{"n_kv_head": 8, "norm": "layernorm", "positions": "learned", "attn_scale": 0.177, "init": "normal", "init_std_down": 0.00442, "optimizer": "muon", "beta1": 0.93, "decay_fraction": 1.0, "decay_shape": "cos", "batch_tokens": [16384, 32768, 49152], "train_tokens": 286600000, "steps": 9881}
Each number is 500 + 25 x the weight over its row's rms, rounded and kept within 0 to 999. Layers, rows and columns count from 0. Numbers have three digits each. The size before them is the row's rms in percent of the matrix's.

# v: layer 4 attention value, 256x256, rms 0.0731, rows 84-95, columns 160-191
# o: layer 4 attention output (transposed), 256x256, rms 0.062, rows 84-95, columns 160-191
# q: layer 4 attention query, 256x256, rms 0.0908, rows 96-120, columns 160-191
# k: layer 4 attention key, 256x256, rms 0.0861, rows 96-119, columns 160-191
v84 095:485491512523507500528500540497562493480539505516528503500486506549540507507486523471497528505537
o84 092:506477483526501528557515455503510448503519496507540479486524536432478465505473496496496466534456
v85 108:527533483475526530484545499520508458530507455492537517534459436555535484485475516521524503508530
o85 107:536484536504487511525461493474510535468498454514484447475539519501472552508509496512523476494444
v86 098:462519503535491532482500476532487502527501474495528512504481522488506504518526486499484488486525
o86 096:489481543542494489529497496469504509465515508523498482520471510531522535456497518499464485506483
v87 095:481500546529453486473464488525521522525507513483490526477511466506507500521497498537504501520467
o87 090:505471498490522465461486537522511470495468515528529512544531474551501479467466477502467489471503
v88 095:492499536467474496521491502531544490531533480508508511538500500495509496499516481498522484474496
o88 096:512487500539546500487509516496452495499501491506502469493481511460497536502496458496506468489460
v89 099:511480507486502490476503504441511545504491529502476492537484480507520482445485455496502505523472
o89 094:508490481535498481497461453498485484461503528491499476496534475502515511519515482481525496467458
v90 096:493518525492540479416504511462449485478482477520537493480531497511496497526535484516483453523441
o90 097:497465513482532486532470472504551526518563492471506471483506471517509453504507490504545517535539
v91 100:509501470525517506533493474499493523525524437512534554541505498486499522512499482486482520483504
o91 101:503459501488489526500535486487516479508483496456488439456492500510477461466527502509514491514551
v92 103:537482500499541462520519557513473473517489510467464500498529503531505479522507487549492452501511
o92 102:447508505497506510472492458525504515520474487483480469527509474528502499480509525499531497505510
v93 105:525595488497518482544477491501499501499476503484533523513545495511476454514454469495482495501488
o93 104:456458505520482503513491505510486432502531529490484477521470475521507484453520513508475504508512
v94 111:540513514488530499518500506470537515531509529480514539506473483537515523451503506509480516479474
o94 099:502515544522449510465498496526460499515468517506535491451501492478461529548495520484519515552489
v95 103:467517484519467516497506520512493497485509490516504473461434498487517495519532499514506488537491
o95 102:450486499454473540479485539507485542533479507507528518470536487571514542518493411528459467504463
q96 132:516520554486488500502531524499470514518544538414496488461474506508487435557541530504506491510488
k96 131:501482513498498493501513548482492500507559526470542453482505471525497540519497528491478535453496
q97 132:553503473469530485498502551487517527527485528535507545500523467510518499528499530480472516500520
k97 131:503535440489491534538464505480502505457499534487521499509523513511520514485504501481469489487521
q98 124:486493483542444499501489486504472488503481508460507510532496505495507420524479539486549485469471
k98 113:529533517480525481468479545501560467495488465507496498461496482456460517504488548520430525506512
q99 143:502535536509511449479479509511517461517486498531481525540472487508489509501509499461523492443508
k99 131:485482483529478493496464531484498494475514536492481517488484542486487544498473512476508534451485
q100 135:518479530502457478513469505524477482489504509480484469492510507526491505521483510498506513491463
k100 127:514440540529477493540490518502500469548475538462493498521497559491567507528517518494513487502528
q101 141:498491572476519493505533521503495517510504510483532527477440443522531499511469516489514482526479
k101 132:535501522507456477507528486490491479540476536486484520518498492449501498492497506440484537505501
q102 136:455493495483494513481510503476491495519454514479397487526519501544490526494476524517497534489516
k102 131:501470462501512481506475474497510484515489477490486517517471513437507507552525531496482520454484
q103 139:505526472453454507461482511481504455514532516467489496502542491474519484456493494517483499524494
k103 130:478504473508498462507526459511497439504512511508504475505478546487492503499525504532509554465471
q104 128:481436527453526492502517529558527503481508477498469464511485495506536478489510536485479505499533
k104 123:515495478491543537465522487518518466460525520501506485519534487505470499539456543489456490524519
q105 125:487517492457494520487528542535447505525511532456533518468490476532490516498520467473508459534546
k105 117:505474519525512497499523521489530500507502528506531472526507523459503528496451524474522489497435
q106 132:508537518501527510517531539519472498485507533494536517498499497469527479482518493456497514481522
k106 121:460470486505485524515479516529523489530535505462514526517482529543476525479488551466465498526478
q107 143:477502495525460470510478487459489490491496495501525480496480491530490466502456524453505496460499
k107 131:485477481506439474495476530518507496522523493463550483510491458535513512455441507508477461552485
q108 134:496513550537519493519524507447499537485487515489472515531511489514490475498507545493515456514460
k108 121:515463538507509510525488537503483522519508469459506472508519481485509471504508508495485490492515
q109 134:540528513541498506508554509470474457498486502487464492497510463448509474519464487483484497505467
k109 131:476503525525486476469520516537523477499532498528529454516492483508453532518470504482499484454488
q110 126:477529512470528504529465543483470523502494481450488485473512501495520490522508487466508512513477
k110 114:537521529556501469519542537518509489511482493467539502506499519483507484518547501475496515524453
q111 131:514514486510510523496457541502515518503472508500502480533485511499498490511473512569519504478480
k111 128:534449524503540559482472458501554507500464466495510486534517482565490483471538463545505507508464
q112 141:472503476496464500521484563501521516510475476501510484476510496508523505454487510537483535491496
k112 141:493516504506506531503489522534487509465488461492554481492484531502531521478494526513488489472485
q113 126:477523491522525490531519484496515499485501452492521445522488499472512480477516495548471475491442
k113 125:520515487519532442441480463524510527495492481505512495479495462465480506500492502474574480522475
q114 131:461511512494518481499501500494484530465463455461499491485516504519493544490498514492516522497518
k114 124:509475468510473482441490525476535494487469506480485535494474464493490542547455525500474520513463
q115 129:479501501514505534488496533487487479519471441486497464465521522495540469519525516541520495460511
k115 125:500455498498507528493517492509542504499517502519502506504512529516544501510484495506491485524475
q116 140:484496491482501545453470500445503519467517502449465483481518521455511481559502533487483483491483
k116 131:507538526483519526494463487507459496502493446499466535466502475537517498502523498492428504525453
q117 117:538499487497528479505532473484505498513496503519502457487498486446504537510481510447478517451491
k117 108:484513494496488479495539500478472494489489490463531494471527521490501487471526481528503498508489
q118 134:535507506533492511478559522485489526475518530497539489505495480496491508456520442499488506472463
k118 125:480524467528492454533539519526459509485523511509527519493535515502504551458474465471518541498486
q119 136:487454496478503485473524476515479489512490503469447501444508498488517487486466481496497473510501
k119 131:512477481505538517476493549531459500531536510509480510539477534500494527509538504510497503498498
q120 134:505472493522510496532510497485528515497476452466492475539464489496500540544454465515522514505529